python train.py --n_layer=12 --d_model=512 --n_head=4 --n_kv_head=4 --head_dim=128 --d_mlp=1024 --vocab_size=13038 --activation="geglu" --norm="layernorm" --norm_place="pre" --norm_eps=1e-05 --positions="learned" --qk_norm=false --attn_scale=0.0884 --bias="all" --tie_embeddings=true --parallel_block=false --init="normal" --init_std_qkv=0.0272 --init_std_o=0.00556 --init_std_up=0.0272 --init_std_down=0.00556 --optimizer="soap_variant" --lr=0.00461 --beta1=0.95 --beta2=0.98 --weight_decay=0.089 --lr_head=0.00794 --grad_clip=0.5 --warmup_steps=200 --schedule="wsd" --decay_fraction=0.676 --decay_shape="linear" --final_lr_fraction=0.0 --batch_tokens=262144 --seq_len=512 --doc_mask=true --train_tokens=993200000 --steps=3789 --dataset="wikipedia_en"
Each number is 128 + 32 x the weight over its row's rms, rounded and kept within 0 to 255. Layers, rows and columns count from 0. Numbers have three digits each. The size before them is the row's rms in percent of the matrix's.

# k: layer 9 attention key, 512x512, rms 0.11, rows 39-65, columns 0-255
# q: layer 9 attention query, 512x512, rms 0.109, rows 40-66, columns 0-255
k39 087:133097148134153106190110142165134091202084168098103098189139134149146117145035154078160127073135087091109097139139184163136217103119122075114131132144172145113114142081137123152151107101076128159118131106127160116120093077128066135121087155173163143157114063113115100088143131159176178142122164187181151152103109122126118134090121109058132179128086134113157139075147107127156103131098149079167128180118179093121188141138135161077062196092122146173127092151138164182057176092130163152071195170120119127108117141173121129112103122076149145167180160097181116107135119132131059138097034138126090094114092085139177104129113104086139125149129130120121054151159126158114151159115139147146086110086161189142074164199132140120108098134142131082103186143142122050155119118136095
q40 086:124124112102142170123167140142105115145086101150150129193067086128065135077042099096136132076069190162110132073122115099114152097095146152116152126117148155128110126162184160127112089183169115137080128134046035101137139150138184141123158186121137144161116118106161175116083072104084135116048187122167105161174103106107146143034134088137116128142133121163108138069047115152169135129088135102128094160112106161117195129160129104100150096102144152125087132087114136118114138099082163193145104126137129181143100136167154117126126093131118144080121148096157144120139095139089124106093164137138141133127109125133148125118133178095145120111071150114143070108098130166121181145106105108147161088208136129138176113110134130149135105154100100111130123100160111093153148125164117
k40 085:051107117172127087152183126083157097143169121136176143113123139120133125207111135168106158104131159098166108108157114087137167030122078132145106129123072163083117090119090168057108194132149227112122171080112132063100084107145142140121131113144133104153137099132161123119129085117152191122123074112094084122154104117093164103098107140160180130155100133124075102106131152141130136127142080170151109149127108107113089130130153114080125100096127125183185123117143147145137158174157122147117167142114191105102122112141107155122154152118114056155126115161092100163076121124098155143118152138144125098141082186113114151136133057124122112126189186157145163106111194122138201070124195101108148168162099107124098128138095158119175063089116117160123154158113127133090084184139065
q41 091:184171066184157176100085188180174151142185162122142123143108146173098135116117122172132097157168153140157071112090118115178118101190098120129087101132103157163086130108108134114138126137077182183123198130132082155133146141162156138105090207052121059109131117173136179139151103176174130156171079103153147170077141093174103122110095145103129160135153077161133146148110165141174132118206083149118118122078116160079147126164058132144148157094115110142115152116099107112109154079106100103182125095077101045139163169118147107137174127120140127110119097145072086110181160119103122129137126169157141096102075080097181153122127106166186113123101139151152173147132110116098108104075141142170151147160117136098129101126168094117181148138149143174135074146123119123145096069149119
k41 088:146094097117135072104111128135108142138072167149126195119117172103129137121112162188145072118167118125114147091120157135142089116123136152141169075065207078168158121157108072167167139108104118142091142142062150141123110064073106158111101136086143125069096132082135150059075123089147162117089106165121089071085122165170139120139109148134130108102083124098131123130137138086161134076112125094163117104106135107148115092085153080177150126165089154075148166131151087157145143178131117103136184129079113160127101171133122181113176118128164162074122097137207144101139165133087124114129095125140095120173091150106130114154180121178152062128162085089120124170127113164160104071152153082204114112125088175136139061068150123108110128159110189105126149118121127170168123156093090
q42 097:182136154057111099060172140132035101181121128107138118097115114126116131137074094113123173106078158157151089121061170190106096149162181145102147033080053080137148099119101143113127135129111126135098112126131129171126075119076146178101118139114156100100128072160167140120179183070141132137150094145131089065120126076152123149136082161131150149061081159171086174170152150147032102095127163139145115129126140110094110119126099150102153144154136148062114149083182168108147191065124127188107170090156157093105121147146119127144143121077090139149133102124130163169183196140129111071119200178144126175163188129153147139107190067126176115076107133137106144146126104155170121155122108119108098127084093110158096139098153090121124128153122127136126145105159172082108105145169115
k42 086:178099109162144135108113117166126169113107052100144117159031136133155094142132120186183119143142116116095101113123167126107149135178168109136134167112158172129100119136148110087187199126139183125101167169070111117148071156082094135141111151155104136097128183126170131145104126189126148141156122135114121114128127109204143099117130146198185145118129159123128061122156092137102135149067122111133198123139162129097123162157129104127076122133122110152127156175154086113135101100120149151111035134116202138179156102144101093127122189133073158179082156124142137183129160160120097104151108150102093188122116207094152137112129206135138158077129154122127110057140173108175137150106136119138115161159124222156087136167159082119093153110135119128083103053145095113132218149116127
q43 098:084147101173113122159131093153140171142117105144088164159150123179129141199108180100120175129155119106173164158177119097082157096148136183094121109161097164153137082150131150134124126172121134130214188099102127085169085151099115193102162177125192154134166090122150137142157074134089138146085130101103147148128132117132107093159161147093103126155107156097208106104131116076133124127184112129142182118127171181102165161134181130113109135117153188113113144161082136167110144161212087164136040169157119104101067098089137138071146077146137084105097077123156083126110131124039127138128155115138042123159119131146095089041114092129159107165123162127123098142144157117152141161114175143145119119098106141125101088159167048107091086186076090091143152127079139138189091122094046
k43 090:141106166191152113117146135137185136194135207111088161154181062090116153157151142127112092164115113111090119133119067148173165091115133128133153211162122120124155126179118155106184123088167227148101054087150106214176182151084114162097140170106074112103113225158100147125092153115136080130147118116148176164099117174134151055150146118129101092125134163123124144184102099124143092142070140160168061158092133102150108176159169163155148117139093065086151054092150150145116147121157109135174154118096140151161079135122153177115113105166118132153165132131146119148101169107082084089177155069106119054163078112149109142129161177156140112121153136163161092178112120158132129074112131123112084118141107113155129103099138194140130119176170184139138157142111115101113089117123153
q44 089:083100100117069149104049130144062155120092160166113117151089122136116140119187122124111090116133178157074099071147161103113128147185139173150216159188150120109137098085120157108135107110158122116081112093150127146122139135147174112108128180141111149164095085077082207029165138115097135141085090138111169151094127122166131149176129073148145140085057125141113125147137131070093123124126125130147091071097117113147163154186059145134153162208133120180104118163143127154174187103081155148138169088137119150159126138140149158078154092116100160148166184062111122172077100105134077088153129124080115099138087143196170098156174103159083113140096131153139119165107131144098115101170116157123167080136076103115121176107141119161165176138103122091127117104085155073157164129213158
k44 085:174166142109138143169151138134154154125112167127154118126111098103174239143094152129149151165137133158126069111176117081196127136129122149066054131071153079184148144089183158140056130173120100180189113112175185126117143107127143156138150129115105103148090130133165127127144130116159046134109108120109117123149132150119136119097087163148074131105193129131035133104140136049152133161068124155098071112137123142107170155117117113148135160112187181150128104093110112117101169090161103087177096193123158119151122127090163131131131109109082078087129144148087101048132160176110102090133124091111134112178160172154168153181094152132117087149191145141099129143129132120054110143150093169114105207136110136097125132098156091138115143126099161110116143094103125071113098137115070
q45 093:105151169169125107102198145067113163181109169106150120136114110193108145134146164150121163143100150098064116155138101177161079117186136144129091145138102098144119168150059106143131143115137160108140100177127167158077152130128145150185135138076181189146099078136074140144115146091121106124137088130117124141108127165090184151090111126191141127128155108169141110174159101082163166147130079152119075109148091103118065052125153151138119135112155100129109072119152150080143145158073163190104129127071151102158039127145200076123175131113082170142159147127124095243169183124151095140120186092143113093136168133157095142155143070087131154189116141079161120149127087170157155098148097132106149127162116169080128153155132091121195178140152174137140159178139106091136144132158103
k45 086:141178162122134120146148115200091134097127118168138180118128133111116169154067136125130120132100160112161104129150125107104071123102140170164092131132175140112155182176166182119170137136141154139108113145179150130141100128092149153146137143148109173133066118105142146146163133143083109130083126165201110087121134143129110159160118113135119164125030130090107173109111134150140152122117162112077176155084160112083103129131121160100114111134121149164085135187174101127119115189107118169130145168163099103086107173135154102151169104134158168068143112147116143164101141131138099144122058086174104159159139133059090180107083161082165066092148187169169081131112116086175128117124130040165136097177139169112213195126138141154113127113129132133111136059082084094137065167101149
q46 097:142129069144167125182142131164156155092092141134142084148132166125149138142149143082128108115086109110144184151133133131092152192127142134132109134115173123174167109087143091098130142113098175128139161071154072118126111162181178081153114132179157120147164214135146135181128133116171105132072115160133147152142114134128107091116138165077100130063155158149160106172124175138208166132085074143087158170130170145101092158132097164172118107133138183167169134098132162161107086152165126075128104147087126127091139100136095139109151098157155116111112121171119142098039124110048135084163152110182137128128133177147110203091152138224193120125116155145167116128120155115131123085172190094131161118084140132148131097161120180107097153164152079114133170147122121142110150145133098
k46 089:115120186132135119103174075167098118173128064099133148155102126045118143162123093121140089104143053134089136077113165173121128064154127133109128096153101050146086130109168089110120124093106128094156146145114150124121120142189171162122120100117128154150116156134106097114138108104131151129076110138088126161118143171134098128098130115149095125103138112125075107102149141090079142204153061148121097083085146099111147092152091133120163047111105104109102167092185135163082107130154120154112110165128207147155152069160115134093135103147136091100065133106089065100113161155039140139134107177135121187144089140083083163135105134114093150144135117096175113110112125152105134137146096160152153108090108124097099138104204085132129118083130085115114131144110116121098146143143155
q47 090:119153083156111109179135149118178186127151113131084148214112092149109170134095149171101123104154131139110145130148119141144107088113121088133085068070097147170167119104162123062114191080114090132177168172157099146063150097114116148149127146128112099073136146172087048114102114125051110164124151126158129113176072077134059101167102162145106145095102111150113132232079106146134136086110169184124108099110177112138181134128180103119129172128115172117128171118128114116117166125180120132163104170100136148173122123132097092088196071096148148137105172142126155104120017074182096148181193162142109090172155138188139129091167076122095142133144086125067145116097152139184153125124159116094145148180170138134085177143150148067131080103120158152121127117088133159183153153200137
k47 080:165142148112077133127148141167116142123146186154160134150098136172079097172145132063146180161151089162174132198192124150122139103177096149152144196053125104089174128114174090171149150159122151097147143183082166160109159158165074129094104116111131131098137139108180173125164195157068102146147146133129153154110117149153105176085145069114207117156153125140168132160165139118168128085084124116124175131107126070133198054120149117120179169147102114077127123144135141126094169115141139120089155132165187101101126106086058126108177181132152124174139136082071133111142152160159150104123112148107103080113151119162114151123120179123137160134186147186144078092098155055106146105064155087126067052148163029136103108141090152115137091145102140118083161141133102098096127154169129
q48 085:173140146161157080132124124168112120137053119155161104168096102096097117078130150144144102223137118033139123110179091170133153131103141190186188070168060109151105116098134125103126108115069101087194121134124124123119159135073066080139100158136177137123162168129137139159084120096097116150137115100149145108170130094092125126124132125106199108102164111117161099160105100104098143210149136122098058133137085100085117170142146143196111127120132077126154143145079182102114120143149041154141077131158102180059188053116117122179107081159124196128132138182115112126113113121153092125120110137142117187172072122143162182097113112113134103152141107150096077120124153120090099135124126188209115105093119077086153127168150130147127151087143103100124141122170110127106120135145156
k48 079:151121128096127138119146163125129100158069071068064148087183131108107130146091132125118147098134129156099106132070139136171143086165200079158151153101177182116192122143137198071177122161117139094098158153146143102176164147133101134144100089092105167084174136150153104165176125139091100149156126168166130106070102083143086123117136038141110164104144118157136140108085203138130115127131131210111154143105102111167096155120142139065131051143117172143070127136133168094110084120140145068194092137082145085147059119134139135100123087161168141124125155112215173201157148091127190135141101133125107123150137134101176124103129128142111113164075155120120131086173090200117159123144129135143166141173083090102111177080102153118119171161164101086141184107176139126156078171165140
q49 088:108118100145135156106164124099079127049128148112168055120095175102123106167132152179139114161045073198073133155151110174166116122123114130132116131073135142126127117133101132117091126158131099143143161132149101147151099097129104110165176145153147102147096152106121133164165111076142111115140098135166127119107177104180150128150102092117091140108102138141167159084193130141084115110105110162161169121095175183104107136172090079132077078111138159187127122118097137172128113135120143169122141156121110167136116096198115145107084089173163170112137122197067129115148134104141181097107109155120139128165121117131111119107118029148105119133093103143170197166147176198147124101123112107103091088090179125145163128077111166102111112131124115118118122071200134163134113068177164
k49 084:120171163159131178177133127142128124130115112143133191165144144114122079091090126134110086069090135127148117170123138130158107122109111116083105102192146090173109159118121179078123121173142086131143101060105128178141087073194178083124125105092112125115137162169132150077103115137139138145196043120167106164164119058153117116126192156155075164122084110117131108108136118167124127124144092071110169159146159120165135112138120126129133051197114072172167160150147128125154111131162088132119144138128157121041200188182104118118090134109129114090135191072099121133121085142076146093157133170130163176156113163125169107142115134081151131131139080132142201093135083133136075176092157130073157084077170139120146137183126111187200125099114110104102133118142113123106178101115171
q50 091:144175191121116128115179126089111115143095112138161181110060132200074157092088118100137124118141124125124094185097197140143074177155049126162112131127169143121121088151174092145161066138182075136150112096133134162135121145103134145118114132097157128160103130107128079130091068108107151163158101112148090119057153122124207152113124105156134111112090075107142144178154125183066181204146146093144193127197120183062110102115160141099153124145143104126093075147161120119175057137136162139121174099116152168136130141125127158146132165123142143169109140119166130127146068145188150098135086143069169138140078115066173180153146101116094091085097117163134168077127119062156141170075176142164097091122128122113117157113115150161145120113111180148147143123111092119145180105183125
k50 082:117103113113156170153102154145115077106100110080163142120063115162040140113124073175129145157105186099108185116109138115177100068137060078082109156153093178124091107122098193087097102114107096176086104170127095123107097151089137123169127170167103124152127101175097150127112126143089178151198135123137093095144150141136148130113123098131088099183094112124124076109123139159141115073074149118110115136133119126141173125110132149090116138089098133093112114074110142097096207180093129160131149091107089149139048093114100113162170156136110161180123104078130149174110132147213145127151107131112138175134152175126160128086094128137103088116111146165123155111147165166152123109087154137144117180108149114160115105134132092160132154128148109190105083139097179155189203107120157
q51 092:104127112139100096127137109152214149151114113168106095149141072096121114133147094090193167109093107150102110156163155092127118188137068135131127130170120158094130113110176109101155087132137080057152213150177140127143116106143125176193130101115175114145120149088108073152173127086142135060119132145141161127155136124093098108137163158142128101134118103137160070128101100113119175197115178122109113093141135131087070138118169087159128134079112120107089196168111150166120131164155129101149151170146112100163088126148131152130109084124137040052105110144082046135079098163123133074195145144087109099163112162177149155076185108135117166127138147152124113072112107143053063120166169113166116177186137096093140098175136133087158099070115102159126140139166122171135101161118131
k51 085:158128173125102098120143119153143102155100133124090090130114130133145133152100119132090128101087114157146103132163157092121130121088167151142180141203093140112187143167085158158158098125167090186150099107078104064111099156107091135164197186154082174085126123108128146118140164128123156137122167123134085121143077128169100126089151141106121110123174144130148152149117089124117108133143109160106109147099101153112116182103102108100134158134095161169162113085108093136135203105168155165120042154104078134120149078128108146150115102120128132092135115084061239144185163152082143133087139056109122148185112122160109143048096175105079131128119090099129093149119175153090138118146130118068159123180108129213146127201132129142139123148142121123064190119134107093149121053142162
q52 092:153056154117175140095145163061102084102143126094131086123104151179131076114120117141139163098183158132129132105107115121102168101112125116097125058088118157129123099150198139118081140164145096107103127069163143121100076167146181195081071125122143111094181127059159150052106173154099156174205126168095087111123117137129141202154112112157164140100103131131130187145078127128108108121119110080093115073110061107151083054148119155123109065080124153116102102178146118118168162146140130106112103153097097123115119166107110113129134133103095102079172123099141108134201119179158134126095110103152123082134163124180220098125117130114059136121103135127135110086103128093206143109111076127144086148133144131093119086152093101107122073150157101086086129108185156127140071082211064
k52 085:097127131126129157121105092130115109100110115144100122126131158160154111079111128093136086117115105089096074113129107117111109103131132083182093158122120180089114133106126129201105134100096168147061137169141129114087126131122088099186112124112142112086053060103094115170141147151132124137176166183096140127150116164108066158151106157080082131091103115113132193152084105150090106155103190144136037098138127129136102191124166164102022134179165148178111173169104176090193177103139128131173097108159138153079086119104120125132156117096132095155172134156117120111129118146090110054192117112152082095136138201081130129159158094140122165171126068079163161164133072127092132108110133116149130083082129161165141146133185107177133079057045156123143147087165107106136074124187113
q53 096:093082121089078191128128169098099074110105078096094174074148120111099121107068135121141134141076142105107050137089130114078084096162130137150096092123162124113107079145120097104118099121186136136093115166149086135129121127166069112120079111138111142145106132146162146113067108127141056122113096056118053140078142131125136121091118190130126155133091093135140119118131096139051121084143110132155088111133107092079095077098118145119146110137231105139160089096140102114140142100195129143115121080116096117129102130173151116149167140133165163118117153120174141117198137158149079120131136155103188102104095137121122083167106079078073195154118137093128118092058153073114120170059107121115101196177119140115153164086102119149127086133161099122132133201169088132152067104206071
k53 082:128122173147088142078117125146127196077116126117166175073125148089144150112116177147137115113161138140109100156084090126087175145143161078118097129094088134143153131151167141192086116076165123155126109175057163159138209143107145102064147175154078170145105137122161150132147159150130137096116171144129137109129130106169113093141123059116123113203101132130174117145104152170169161196109081075165143160125110085164099176144123154133127141091156156185148133141190141148079099135119141125153168148178099127109107116140113166135129139134196090110131107135073103090094137056042087148098141176126141173080206194120151107143159171124110123146129102086192162150073135158162097172157131143128161132124078196109094092119117190171155077194173106135124119111188188129163107135133113
q54 095:099070126133088121102138091068192101113150104143150123142148133093117104168148113091136153124153144071127148154108099121022173129084134132153103123118109060080182134091128112166143157154121125073145197114101131191106113155110095207089107127181140066127121119125128162118138188159126151146104108109089176098156133117123073120089115116156110168121105123066102086129130136101139181132149139143111084114102082117088163156180143147157130141098168135119144138113111171115128165146099137120182137166151064106044113068136137143194116128139184082096084104088185137142119148157115190167167095069167092185095097108088095154066157158116121055104144167111054141089125110117159136081158139148155052134139143132198130079056166120110133115106093064138115105121084172155089132203085164
k54 089:130140166090098175106143101088120171087167051130168095083179081151096181199097072100058123152105188156120065130152161152107160139110113148114164158174121037110125148098039161073129115140154153115186150144115093086099114163096100088102104082156109113036090167121112177113130063080062119136134132155204075148089099130136142085071122165152123139121129084120146193079121120175109145136151185120129119125106100177171090122113102107126111097110169164033120149110105146149145120096132120190122100107150116134123128125119103155160112099136148122055124155162159134130161116144115121069118170100131164125147152128135136135099123105133114115129183117156123110122088147140141186117198145130083163138152127086098137165130146144150096059181129129125117146085141069111121104165136094
q55 090:133123136105147088167164150140146124075051096165155104179184140078118167120132106148147127125139105104142135191147105149120094147117091144143076156120164127200163137081140098149111152131124147098111095119162200115096192101148106099114195104166137082096122124139084118169184191101146091155148156129107146108108132142129177098141110104118132091152192117127150113111089146036120132084105151182137072134208109137154143177132144071135099128100091103152180158062128134142084146142131134111102178134120143160097126180144141119103111114161068088096077079108091071163092122164152092141100085143128080194185119114154082198072065136131125131095063111164105141098089174116112062128087097126142129120134160108090132136178104143100126128145120062108095076161080119098146104143098130
k55 086:138108142134107147117161092167154141145122151130124125133084151109078140157129120109138097170115146153153054105142109102124136175134130129134105054120177129146144130132147111179139149173116049124145105141075142174072142161115087149198116126132193131178101104121077173076164130116163165137181140147117070159102086108113123163072099065162108196154179173137131060123163120091168169130131084080112102133073122134108111113133084125150130122155150104155189138141109120176119100208077169132213202142165085075075122167112158166169072122144132106152136116140094067147124128167170122124126099090158128160169137063176143188125083166098129096136104124163142138094120145132109144086144134106143073122153175113111112123156126145122095126160175139082116159127118087152093108129133125
q56 111:092115115132152107160080108127106199124077140168156077215145150062210097142153124146158119067106158181142165142167096147100168176073113150175112161155149087124113150117071098105136110118098121139161139144144096105179094126104127094162127132169133105088144178121121093147168179145103095142079156191100137124138122122158110112122100092120106058092125108103125054159140162156173123132126090123141174139152129123083127173152106126162133085118099130160152136116031126148156117164153130176135072159142110103112105105110132122134086093117119115095106107126144110082100113128118140178158044148126136146153095107137089118101086168114186132095125137154110124125104151143083082168103173146140186141147108087123106133084115141104104057142133098142120094098138115179106121127109095
k56 092:073084099175151114105127132124113189079162128127084125107106133122159176112099126185120159155128149090047137140100139106115129139123093097132052115104162147135156147162118130118112085140135132058147181151142143152119162188085200137158109061071119100145139050157119123164160115146133179169152121082152127186192133083136075133190161134083143153094138099158107093152166131162171132183081134108184096118091101098128141102121171130138169148158107129055116145135148130116108109145105108143123159167180126104165130154137130093120105172112135093152118158121161145111160149119102132129138138124117124124134191148123082124060103183116133121118139090106160096119110145069146153135135152162087095160160145166162109154088121149030167102143144182108123162106179110104078246121090141
q57 095:155134097137184080112134122135128134101146134128155217162214104097100127171181112156196174101124045120081160093097123117123153136159120125101135076104083140194181108078133147129126128091161154112133151133167154108107090102161222183146159108103128145129126149120125097133159159081157129156091155134143135145120062114132133127151108135097146098121127170129144136096145126090162130145102069107102097116180141147096172118152157122120169139143114135144206142165077129131093083185219078093123122164144166114163122095116131160138150114095063133140146092152131120123021170173072153106128120114108134143184138109168151183126126125118129142136124156118087167113149164106124183206213111119151128159104176162163098101131126154103150132143106099163101120074136129118119112149117107
k57 083:126143108109101099138060145221120134095110116170104198109117158152151089153104105141216120151169178135107133073136099128170126135104220095111245142113109094066162139144156125144142100187140118116144085133169087105145141115099087095128162117132168068091088155130086128137161138114133176086151108149079090178132113127179143127081101080139099135103128131100133159129071180110145128120088091157174105156143108161162148126138146140068122136150201182084155131176130124151124155154115096148173149125128142160070156072171121116112076131122124163110147091206113027040082131082127134129106130134136074153115081151138080091159129158121158135100082057140129130135195123153106100143099127131129147151156077145146132177131143101124126134069151142130098118106125130117174092112095111
q58 107:071166153125095178119137159115132106151158128084132130087082129157088114098110162141113119153153085091140094109119140161133114108158148135084121070124077132148097140120130206160135086158179192161079096186083170160083118113145149193165112140141053123095155118110192152117112102119139162167140114082146065150171150137150191169140151150150146189119139133133140147175171122129144117128098150106155159150124105140087129109154160141127138160175130074142084136125191149103185163138087143109099123136115112076211119163151143102119231150107096133172189164062157166079165158110138127079100175089138155130110085123128131079154090073136126086119149094163143122151141103141190164137115079139078093078143111114140118091118095141158135156102168107158142132146132190124122154128152113
k58 089:158144141133113109203116098176124154150146076109144092106100134190100129125104160077139145216171143127141141149140129152100153094114150151128077131141176175153120114110143125167111118082123166069108215083127188073178095096144127172175139143121168074126109152112104059143087147074126112167124164128153143083099149168103089150156162129133174097129138192093128135129087155137077116104108179147141116120155161120116015136102156116096146112158152111121137198095121112119059161128123117115119109118093149099163172148146173161137106117114141112100103141136085176133097125117074142161119098150077140183133134103103141087165090091139163128098103092120094060192107144135095087094135129118182145125110166128156128137124129118122154168120067133126172098102165134112137148072144078
q59 098:104069140116148175095126156146114096158141202124135146135090155184068135142102173154169112100102128177175066121140185147134105141175138154119048063119121139132124172130146153105148107153226093153172128136134162118097120169126140124181102121125176122196136098114123175159100113191151139160161126101157089108152158081148134245144175119143152182149216148148106122075134082188141169111130091165155161132110100101153161072188115157160107151134127130150109131121197110115130182101124149116168147091122128161147155135103153091155110173103155127137138127088172125145162157197135138086095142094156165101083085121129183099162151110158157122164092133161147128162131167084161157133099097156110148096132176141133132152105064145127118124123135126113092108121164108118148163083148066
k59 087:109111158112144153142076068154140121123094135119155167069098139167100178101109115207135113157087147141161172126128166133160108146171117182050141167088178178084112117137148116158146064111134158134145095092177146150151104113119138122172115121127104203088129127149155169142156093089193065108171173147122089145125121116150112130152054127180107123101049116124094133126110100129073109144162151122139084140105140133171125059159212124136125146081133186186093175139143099140162104068097124125071092144157116108107140130194102123183131145113110093163149087129115162117138110027102136148145135105149113129175134118153089120172085105088126144115149127151155097113103106119120065131108137060134065097094064125191118136080132102128139120120113116113120112126141140057138133119126134
q60 086:144081072179068161128082102151127119092060149118207149113092078123134167169165170113178132077144172110100194139126137115147109168097182164157109109078124149171152176138135071165128145213140113185115111105161075143125089079172203159106094160153175099153135112177136140127128124111123091092120118154108092146096093150143046131157080116092134141129110134106137186153141126131162117044169107141091173103182089195139094144164101125122115125127178137069197106110086111157113169119123116074135093114133156140115189114122105112170130138131122148131167077144099114083158140098122107121128098125180156104136130123136135104112145048127106125191104105113115119152097116117112086126122096130181126125084152164098145124140111112156164172117108160210131106188100151140104076125092165
k60 086:146110128118135090148096109169105122102057123179117078078137112143149116162112183089090142157171103066103135095163143101100128135159167127117103156140194107109152149135202108126158179144142100121136152130108131192108151138150105066128118110090122110093098160068132109146138079128136160139141155119119109154119132078126161082129126150189081141098117128149154131122058111094105146125125148169106155151111151118111172159166165192109149110143161099103097149146079200148169127125121109140146137153068107093118132112139124133089144130124097117042130119111136126097082171127173164091152144149121134097122098232101107126166065130194109128066110141108095117096108070130156112091166143149126152119077165158140072083117117073084141082105133192103112121138190097158203143134131187
q61 090:118138134147117155122077107142090113167224137133158067174078094074142111136124149103163060157072147100147135093148106118148145129119168138135121118090138107160101075115092131167166148141129186108189093164119138134113184132154154135146154089171133185132158132202095136140196118163177144182102104088099160160095098111163171116150128123124156101105129172136142115151187148161170153148116156170147128128097158149146153140147116229176164187111146130112053095136179133119121159131147091081102091130188149155141122130145143143147138129127149082126116123115174124141173179132127121147132129145171065148104081139171114104159156072149129088090119093113108106164131151165138159148158094145134145067111077070104098106108133198117111159082124126114143101103107143145182134148104110
k61 084:142083145171103140191115085141069141143095201154109120105192190169155118170128120089140196139154165148175139107163192123132108148117140174128145091095140111185107074096133155115159127115079106074139191072127107140126119100048138186098113166121110132149129153084121126140136131118168114133166084092105071070000119145082100157098072114093110069087119121136110113107172130088146176109112110125070138144130074111192166147151189153183193131100158176050161158189105143142161129153117140121144144118177147121169167114150161111154123103130111135133048087164149102135083116167110103134124092101143147125131064148059118150104116164112118116171172136118114104181123099099118170139119104105138154157157127090096152163116177162136084148157078112116081070117151196137123132109136158
q62 088:094145140110143102153183101107114105073087116184108104150119118123164177103134107093142163110127096080136190105115129162111171189128117117121098134138063169117185070119114128124124175085042122099180115099162096122111082154189059122128095127135162086098115156099100137088087149061095095116128100152105080180060107097102108132101197096179084077182106155140160185155116131147163111145105131117128077113157165149110101097141161123076157153105086108118126125107160121090075134103112132113087196082093099145130142082129082126031067148146114202149111093132136083154148143096128169134170123132086091098129125063103153166123124088132085174105093128110125157094110152121102138115086135120112125175138109159060176074115120110131096132045121191101147149145126108121110075087126117
k62 084:121116105157162115068128099146122139082098121175123095128118138131103066098205118103180145151130123073135117122142097098115195085068134145187061136189157222131144116146151147190137185117144128059148083135147163082129161121136126118093116147071137124171106155084121115104098120177128118118094149131056154138115137116143132116164076135125177143109153119186109079105124115120106100140176092168096123136133099061138083112092080158133109151115144113125108151117136131100137153136133124172162147151140123174147107173137158111195193129132137100172133166154132101170121142069120107144229126148178129166127169100169104155052141134075125150156122111101118156093124115074140141112233160161176174086121111147124142179106138161137133153121101094169150109094155137143132176126146180
q63 088:104172082153085165096152130105129159136172146073145101130136146192101117122104095136096111088183136159111179137067126093123147061191113112139175073100151096128161142123099136148131133090119137107115135143078159136170201156173120165085154186075185129168109147110161110105121145088087074146120137125143107192087066128145137166132101178142118146209107134117133097140072152132126096124160190126097096145080092178120102071074160121139136114103135114163118162100069058109176121145130089151130116109068124124080142102137129177159135132118138175165107109117127165215143120193140160155138170125155080080166138100148139112104125143087172122165146183153127040110128153195119081131144079150147127111125081111144138145113198137153161077135112117196108179119080135100099114175144161
k63 083:115136104135086093169152150168134164135120181133161081104098146115083100145153123087129143071108114130183097099101131138131102098079097168118102105186154133165125168120116061163157122156111132184119115115124092112129161156114127131154085100171107132123089094128129122233168080145090139107087085163118184129143167120089032127117124140093182145138128115147133149141104146155138157089097084102169154126104153155118167156096084149112132087104102069104123157128178182171139115100151118192127107136088160122076147162099126118112115099129141138149112071121136131185069132146096173160140146129137140103075098142136142124172119077157120120162108099135132120150110143148105165099116091151122124137126115130185101082077140136105132146130154070099132093142144138138140129142109145
q64 085:125139076134120113131078110116091037085127111083144081167130145107158135135130125129137108076118155126156088147118178139173121143112177060082103154191157154116168160197164094110136153055131100181175194101154141143138157140144147097177150111118047118179099107113174066099112069103152149150130192160142114134120079094108146141100129109144112087112106166194146153097134098111132131116078093171106092154086119124098159192141129102094039092149079117111147114205131122108165040138121156131086097206140193159160184093113162115160133160142171098131112154094141197161162138129135125088149151143168084098092068082071130138130110106169133086127164099089142172114198136178090117126090156143141114118186106110097137136084177185156155152103151161183156140144092102096123085134162113
k64 081:127159127128097111098042131153153141143152170118104122093087088150133067103150125104143104150164142074155157099067129160087147122135174165141176127100066116120070082106205174140143154106105116122141089099181129131110060130126145143111092126130132166112171173148123108194123148165107089130066091144135063139162150125141139122097125189085140157105132159129087114144158133141082073185139130089134085146166103114125070113093123096177116098079127069128095089096169083153180121076098131111082136134090114149183121101127117134114167180115156109104107168103125063140087090109137106117166140095117166145116111122132067069142126144101126182122114174149098017140110168188123190142127146134079126123093108093129177086145126138082122119186139116123143182152119085081121101089112157
q65 092:108116146142101145113159147167080136160112143140071159155151054128123135156065142138052113113194167130079117134131144095117140146103118118158102163076108083109104097223172083117130075112144107097102149164138163162092129155142119181105162138078105137134156158174145147134135098161121145178115065153166122148118104126157129114144112157093149100166113202138144158120132139122149074212143130107152128224136123152134158118097156167122067121119137120183114172064140209114136115046161158192175120059104086107155137174101168160116167153165124173182168119105126142156111125139122119142106108113163209170126123151191144127159114127122132179104135081121137134128113127112089156049095098172086111140162080148121158174215141206139159071143145090188129131155178091152149147133122129
k65 088:105156093145080073157107082059144096164140133085149178090089135136099100098102149149128104089075145146190044130152110113102121158148110076134129124123139078145093114141169106155138053108165169175109103125151117129064046141107108138143057137163109136099158085107141104083109154116097162114184135198060136049140149086081117114114081119157135111122198142109111166073060126108143094114118115124146098106120074069085106139149103173138144096067081122169143123135124031085130175088103183132137143070155122118126116152100112126137145128153148143122108087066121118090089107112117140128094110114063133086101138171061165117158114156122125126130125135129153170130067167138117109122152125105072070164125086103154190185080149106080151142116147140103116114164168109084162124140172077
q66 087:190111190160154156183075127141135103209119138149083085117126149168092122069132118150089179114076162156076123106117049147201158167153133126099102165142106108161131129121162186106168162144097120102182127137135128156128091112178122089149083145212135128069158137108086129093124122192103071131099117146199163162113144130090147129057129114147128109140161094140111186113133131120115106137097135116183128135097168165128124117089127141093126105080133151089150090127148116120149068137140134131136123171134089152151112134129160138121100095097050132122110153166080166141127140145114128128197153131172098160148173095090179151110156163099094162092165113170129149135089172173123111133181129164099111200100140157108095139160149172139137159135121144190110151167136136063152125101191067